Weights of a small transformer language model.
Size: width 448, 7 heads of 64 (1 for keys and values), MLP 768 SwiGLU, vocabulary 32000, 52.5M parameters.
Training: a variant of SOAP for these matrices, 623M tokens.
Each number is 200 + 40 x the weight over its row's rms, rounded and kept within 0 to 999. Layers, rows and columns count from 0. The size before them is the row's rms in percent of the matrix's.

# down: layer 6 MLP down (transposed), 768x448, rms 0.158, rows 430-439, columns 224-335
# gate: layer 6 MLP gate, 768x448, rms 0.172, rows 431-440, columns 224-335
# up: layer 6 MLP up, 768x448, rms 0.171, rows 431-439, columns 224-335
down430,102,186,199,201,224,186,169,288,234,190,171,275,217,235,247,163,235,187,165,129,206,284,216,214,242,198,236,236,147,202,158,180,234,176,265,187,194,187,220,202,170,206,263,188,232,227,198,237,154,211,196,223,199,251,262,155,143,235,212,219,249,232,174,216,256,233,216,188,202,209,138,213,182,138,147,128,243,198,192,170,203,237,175,134,219,234,187,183,211,246,138,235,232,174,140,257,166,222,174,200,250,164,215,275,175,204,229,247,160,193,230,124,262
gate431,100,191,266,175,210,186,222,271,138,184,211,223,162,203,269,208,243,184,146,176,235,149,150,190,160,293,203,204,193,231,198,155,172,130,210,151,204,309,159,219,189,252,173,292,144,255,193,180,204,167,187,183,238,188,227,156,166,112,156,186,227,224,202,114,206,254,168,263,201,198,177,198,197,251,200,117,179,277,154,258,166,181,213,147,267,237,166,199,126,209,276,258,236,175,246,250,149,162,205,191,198,202,207,170,228,239,159,208,191,130,141,228,215
up431,107,194,242,228,219,216,166,247,180,187,252,173,145,207,191,232,234,237,116,227,239,206,173,219,125,237,245,190,113,251,253,235,174,218,205,165,141,227,166,154,149,250,242,215,218,163,201,200,145,137,206,174,186,181,199,194,141,161,174,234,180,212,179,183,161,171,202,260,165,238,272,231,137,270,188,176,176,233,197,177,170,103,149,144,196,212,251,172,182,199,241,275,183,227,215,222,131,190,200,183,186,244,192,145,180,275,169,151,223,250,165,201,217
down431,099,175,213,209,155,203,190,318,206,183,245,165,176,237,245,240,241,139,237,179,177,207,172,184,201,214,146,176,137,242,170,186,245,186,164,185,234,183,198,173,193,176,97,251,180,259,192,206,198,233,158,238,157,191,233,190,138,208,214,193,159,239,156,245,196,269,176,115,214,234,124,218,179,239,151,145,145,254,191,127,227,156,162,202,186,133,195,174,186,138,243,213,250,222,202,242,236,191,204,172,250,210,192,224,119,120,181,132,150,202,153,143,212
gate432,098,191,178,232,159,193,223,207,149,154,186,244,199,234,182,261,243,254,199,192,214,218,221,177,195,215,202,190,217,177,176,201,202,207,213,170,208,264,156,130,213,244,201,219,223,258,166,114,255,180,148,194,251,179,201,237,212,159,252,192,149,196,227,107,213,211,195,186,141,219,131,127,197,179,177,283,242,208,245,222,202,179,190,237,212,215,254,249,107,212,212,214,209,209,213,277,162,237,177,160,179,248,125,175,254,193,167,223,151,199,242,247,148
up432,095,153,170,223,194,197,150,169,182,111,174,203,189,170,204,191,160,153,280,187,190,239,182,203,187,226,159,193,217,188,208,180,212,199,138,239,130,211,213,182,222,192,186,213,218,229,172,212,194,206,188,244,240,206,251,195,241,305,191,194,240,114,207,197,200,264,197,257,190,188,179,271,206,259,246,187,212,285,128,179,155,249,317,206,213,248,218,212,273,167,231,171,210,181,188,248,245,205,213,171,169,185,270,159,229,230,154,203,183,254,196,153,206
down432,097,177,215,220,277,184,221,210,237,190,216,256,166,258,205,228,189,198,192,183,183,219,150,156,208,232,162,162,178,288,220,201,153,166,192,166,135,214,218,197,163,115,177,150,276,213,243,191,204,229,177,180,146,210,155,201,193,124,298,196,280,198,121,137,226,140,289,158,169,218,266,181,205,177,233,233,192,184,222,211,236,171,215,220,218,172,156,207,140,197,218,125,190,261,206,149,170,194,170,172,234,174,219,143,202,162,187,124,211,117,144,229,208
gate433,090,194,181,184,247,196,224,220,177,229,159,245,246,163,222,137,151,202,128,183,210,201,192,174,187,217,252,203,174,265,152,160,223,184,188,180,198,149,190,165,131,152,158,150,213,254,99,197,185,205,175,304,187,183,285,231,149,237,173,218,266,250,144,180,208,258,228,219,201,183,211,231,170,240,208,211,146,171,229,216,213,203,235,164,195,217,135,176,157,180,194,139,108,217,268,316,144,136,293,201,219,180,173,251,177,254,170,225,242,208,188,143,198
up433,096,237,180,228,315,180,243,160,201,197,190,183,173,185,222,126,192,246,233,218,298,220,157,215,294,176,239,226,166,170,176,166,223,132,237,147,193,199,212,251,169,160,193,183,146,186,294,279,180,201,198,236,195,184,212,154,194,246,98,241,252,236,194,213,152,178,186,187,218,205,146,161,211,125,216,229,203,238,152,132,247,151,168,171,178,147,220,195,181,280,215,184,192,230,257,173,264,126,230,171,197,218,153,265,188,222,192,204,204,221,173,267,160
down433,096,219,96,229,180,252,194,285,187,170,158,225,221,187,210,225,209,185,142,242,183,180,166,263,173,180,218,184,142,281,213,96,198,212,146,178,237,188,134,216,253,157,167,144,207,174,240,141,202,199,198,222,158,211,197,237,111,147,263,241,238,257,216,222,110,202,235,160,207,248,212,270,209,196,208,209,207,142,186,180,182,189,201,236,151,218,181,154,251,195,225,194,211,190,174,295,210,228,271,253,251,116,292,126,231,187,159,199,198,213,214,217,189
gate434,103,169,205,223,183,214,106,189,228,194,168,190,175,200,205,200,137,235,220,192,177,257,205,196,199,173,199,224,191,207,278,290,212,134,186,160,242,88,177,249,83,239,174,215,219,210,211,180,224,197,201,166,117,193,192,237,162,146,136,134,175,164,209,142,252,201,191,218,175,172,149,193,256,229,235,108,212,164,247,241,199,163,200,174,233,214,212,292,128,264,198,178,156,177,207,187,248,215,135,169,214,124,129,203,217,179,188,232,253,184,228,238,177
up434,103,210,153,216,183,177,160,201,162,159,209,206,270,145,220,156,248,153,222,276,216,225,230,207,237,187,167,184,234,209,215,212,245,146,195,202,141,239,111,213,155,258,228,117,269,190,115,199,243,221,218,221,250,242,181,251,160,167,207,135,201,202,185,196,152,207,222,135,139,169,265,187,170,205,232,170,254,179,226,208,217,142,212,146,237,236,212,199,180,147,171,167,172,193,222,157,253,209,178,159,221,205,236,190,100,221,241,232,241,137,177,293,305
down434,103,232,150,241,242,275,149,242,205,181,186,151,199,237,203,204,169,149,171,187,187,209,192,162,261,207,216,203,217,245,198,188,257,185,142,166,234,223,234,147,165,275,196,215,234,280,185,154,204,231,165,224,210,192,111,223,171,318,150,147,194,233,161,134,230,189,203,195,241,183,201,139,296,201,209,187,179,156,244,172,212,146,214,189,232,179,211,207,142,270,220,269,143,223,185,194,163,174,165,193,229,193,198,255,196,168,222,185,212,215,258,209,210
gate435,111,160,175,218,172,232,243,232,221,177,167,199,198,279,210,199,208,198,190,232,148,174,229,203,187,239,186,239,179,232,194,193,119,221,162,201,103,200,211,184,116,219,186,112,217,206,229,196,115,182,144,167,226,220,168,209,156,191,201,207,193,217,217,301,241,194,132,189,206,234,304,144,193,170,156,211,212,268,120,240,223,227,153,138,246,217,225,216,167,270,187,185,181,191,223,266,134,227,148,232,262,280,93,244,154,210,205,172,187,159,180,205,141
up435,108,218,168,203,235,143,226,205,149,135,176,202,156,132,186,168,217,195,153,141,252,181,281,182,264,156,220,153,227,196,272,234,257,220,287,176,273,151,155,172,201,289,199,265,171,264,146,222,264,164,260,220,171,212,159,222,240,184,218,262,164,254,182,154,157,147,234,256,196,200,132,192,150,221,250,216,203,235,226,190,128,203,207,233,216,137,179,256,237,180,218,253,165,198,203,199,213,234,172,223,196,184,247,186,185,223,181,252,152,182,178,234,173
down435,104,165,199,190,168,160,223,131,222,165,196,201,193,138,189,212,183,272,230,133,144,222,208,211,222,269,179,230,189,164,176,253,237,208,255,206,219,268,216,225,200,210,144,206,149,239,189,168,195,163,287,164,193,216,152,189,188,248,215,258,222,189,161,119,261,161,183,194,181,186,193,236,196,199,262,163,149,134,222,174,160,142,114,201,190,273,115,193,168,235,264,194,196,289,210,260,205,186,220,113,224,116,280,185,75,208,205,188,204,198,223,210,157
gate436,107,170,237,173,183,193,190,234,321,217,212,211,185,129,194,156,178,219,237,145,156,163,146,150,192,209,183,208,212,95,205,163,234,214,236,234,191,214,172,229,203,200,134,244,229,220,199,139,145,232,168,172,183,269,194,270,209,187,208,164,244,77,116,228,153,191,271,254,260,187,189,210,238,177,213,250,231,224,240,215,110,169,183,198,191,314,280,190,269,147,122,226,171,165,240,175,196,235,129,225,198,242,200,218,217,225,277,149,191,243,224,216,184
up436,105,211,249,222,214,222,173,241,188,222,178,213,225,281,230,150,184,212,225,213,219,219,249,142,222,272,203,253,220,214,210,195,239,163,162,238,229,202,176,244,157,188,214,179,254,103,229,197,164,188,261,218,200,206,197,185,169,195,198,121,232,210,191,172,148,175,193,215,239,221,183,171,275,197,222,197,132,211,215,216,166,142,165,121,159,221,230,185,246,180,200,244,237,270,162,323,210,193,227,202,258,256,235,178,163,249,174,158,150,252,198,187,211
down436,100,201,162,169,224,238,221,183,222,136,244,204,224,207,194,215,183,135,327,119,154,183,222,176,258,145,239,214,246,124,164,207,155,146,246,174,179,263,250,159,128,250,213,161,159,244,199,188,224,287,216,210,189,141,219,158,188,223,253,227,220,125,239,195,223,183,200,265,189,150,141,156,219,185,193,199,236,220,186,203,169,182,233,164,199,207,195,206,216,209,239,166,238,166,233,238,206,153,253,189,272,243,171,171,214,243,244,252,207,180,227,235,181
gate437,100,263,186,118,247,148,178,177,181,235,211,232,159,180,185,164,186,189,165,176,254,239,201,158,179,246,211,190,147,260,133,274,231,205,151,224,166,146,154,132,281,153,226,218,127,210,159,260,223,221,184,184,182,222,186,175,170,234,265,292,170,273,204,246,232,190,161,239,222,118,206,207,193,230,279,210,176,212,220,246,175,214,226,165,191,131,241,163,138,166,185,139,181,153,184,207,222,220,117,139,315,218,280,221,256,211,191,186,184,195,217,241,242
up437,100,163,227,211,189,176,239,247,254,210,139,270,143,213,263,243,157,226,253,227,204,153,175,179,192,162,140,158,211,291,185,218,199,169,182,201,189,203,245,241,239,189,185,146,195,241,187,215,143,175,201,206,294,138,229,264,181,277,242,245,156,211,202,229,164,182,257,258,193,221,218,201,237,126,186,203,78,179,76,227,189,190,213,182,154,201,198,156,174,204,207,280,197,195,220,245,244,259,253,209,229,209,213,231,132,203,162,234,213,227,198,120,192
down437,102,250,209,138,183,202,196,206,180,139,194,198,219,151,153,172,217,189,157,150,173,194,208,176,201,214,232,107,206,229,113,165,228,184,154,208,252,158,141,153,238,154,174,230,216,138,205,255,209,179,220,227,130,277,226,177,180,223,265,188,233,241,229,162,172,213,178,218,182,228,219,158,233,184,235,157,200,222,183,219,205,125,205,161,140,217,147,148,194,195,186,264,203,194,153,200,163,213,211,198,136,160,243,140,209,166,230,188,125,234,202,160,175
gate438,094,176,170,188,179,161,203,224,308,199,187,275,127,194,187,121,168,247,252,305,186,202,261,187,213,197,226,181,209,179,187,122,206,221,171,185,252,197,222,177,234,190,165,241,213,145,182,185,247,264,259,182,219,260,138,149,252,205,244,182,216,186,158,193,242,160,206,167,163,204,227,211,142,215,125,212,205,141,131,227,191,223,161,164,182,143,191,169,258,227,156,255,207,258,222,204,249,177,160,152,157,147,212,161,122,177,190,193,128,260,118,281,237
up438,096,198,231,151,172,130,202,250,172,132,183,183,159,169,277,255,157,220,274,120,166,240,156,161,255,184,203,210,250,239,217,206,184,210,202,148,168,207,224,187,206,209,211,197,191,85,259,163,164,205,131,230,209,189,142,191,264,203,131,245,207,181,224,199,201,164,245,223,180,182,269,157,197,135,137,222,141,154,246,163,129,216,222,264,220,226,228,238,233,237,194,207,222,240,207,164,158,148,220,200,187,213,171,183,225,164,188,120,206,151,231,237,257
down438,102,210,172,182,193,227,206,220,133,256,190,240,202,239,254,214,230,214,184,230,216,206,237,213,245,95,177,190,225,247,165,208,170,173,235,205,193,174,215,177,192,147,197,132,166,208,188,145,240,211,186,231,246,192,186,167,243,169,180,146,162,215,171,237,256,219,237,206,200,194,200,133,219,170,167,155,201,287,209,189,273,235,209,238,189,205,150,170,141,112,176,245,210,181,153,144,229,178,257,242,128,159,223,185,228,219,190,155,243,165,251,181,163
gate439,104,182,213,269,188,220,158,190,149,134,165,215,190,185,242,217,188,198,198,222,186,184,219,198,243,261,212,246,223,223,237,240,191,205,175,197,215,156,175,184,242,175,242,190,276,164,199,153,229,246,251,202,240,160,208,182,185,274,208,225,236,219,191,173,140,199,198,258,219,214,189,168,216,197,203,186,196,265,257,97,255,211,199,231,168,214,225,197,127,247,189,181,210,239,201,199,186,178,137,143,262,254,243,162,158,177,205,153,230,249,183,207,188
up439,107,195,152,201,216,275,238,170,203,203,233,218,274,162,181,181,176,189,202,183,158,211,172,189,224,168,176,195,175,222,233,154,212,178,174,182,247,248,239,244,171,241,190,167,169,176,133,94,184,228,186,167,178,167,172,241,174,230,183,278,176,137,177,242,205,205,211,215,176,247,250,191,178,237,191,156,189,99,266,191,188,176,169,207,170,176,193,186,183,197,195,184,162,198,179,223,118,284,169,182,180,242,189,215,213,238,238,212,219,189,213,185,180
down439,103,152,143,254,238,231,222,148,232,194,260,147,204,219,192,176,181,218,184,229,154,131,200,148,186,188,208,188,174,222,186,195,222,297,190,201,156,306,177,210,170,262,171,215,197,172,208,293,240,204,241,226,216,275,238,194,147,126,230,189,159,198,185,146,235,178,89,186,194,185,178,240,227,221,160,266,158,199,234,193,187,193,176,168,189,181,167,188,188,263,202,243,243,221,193,199,196,247,166,144,190,190,151,206,229,171,216,213,166,209,188,189,242
gate440,100,231,197,191,240,288,164,223,151,219,181,118,202,139,165,164,162,211,155,188,196,229,240,239,221,211,120,191,185,213,210,152,207,199,196,182,197,239,165,247,168,206,269,112,212,255,213,147,282,263,146,144,176,229,206,260,206,212,180,206,258,75,230,187,206,168,188,175,166,183,201,232,240,169,201,266,142,220,213,156,170,184,137,210,190,171,197,173,249,293,173,212,167,221,174,188,255,137,171,179,227,169,190,190,218,279,191,161,167,168,213,200,228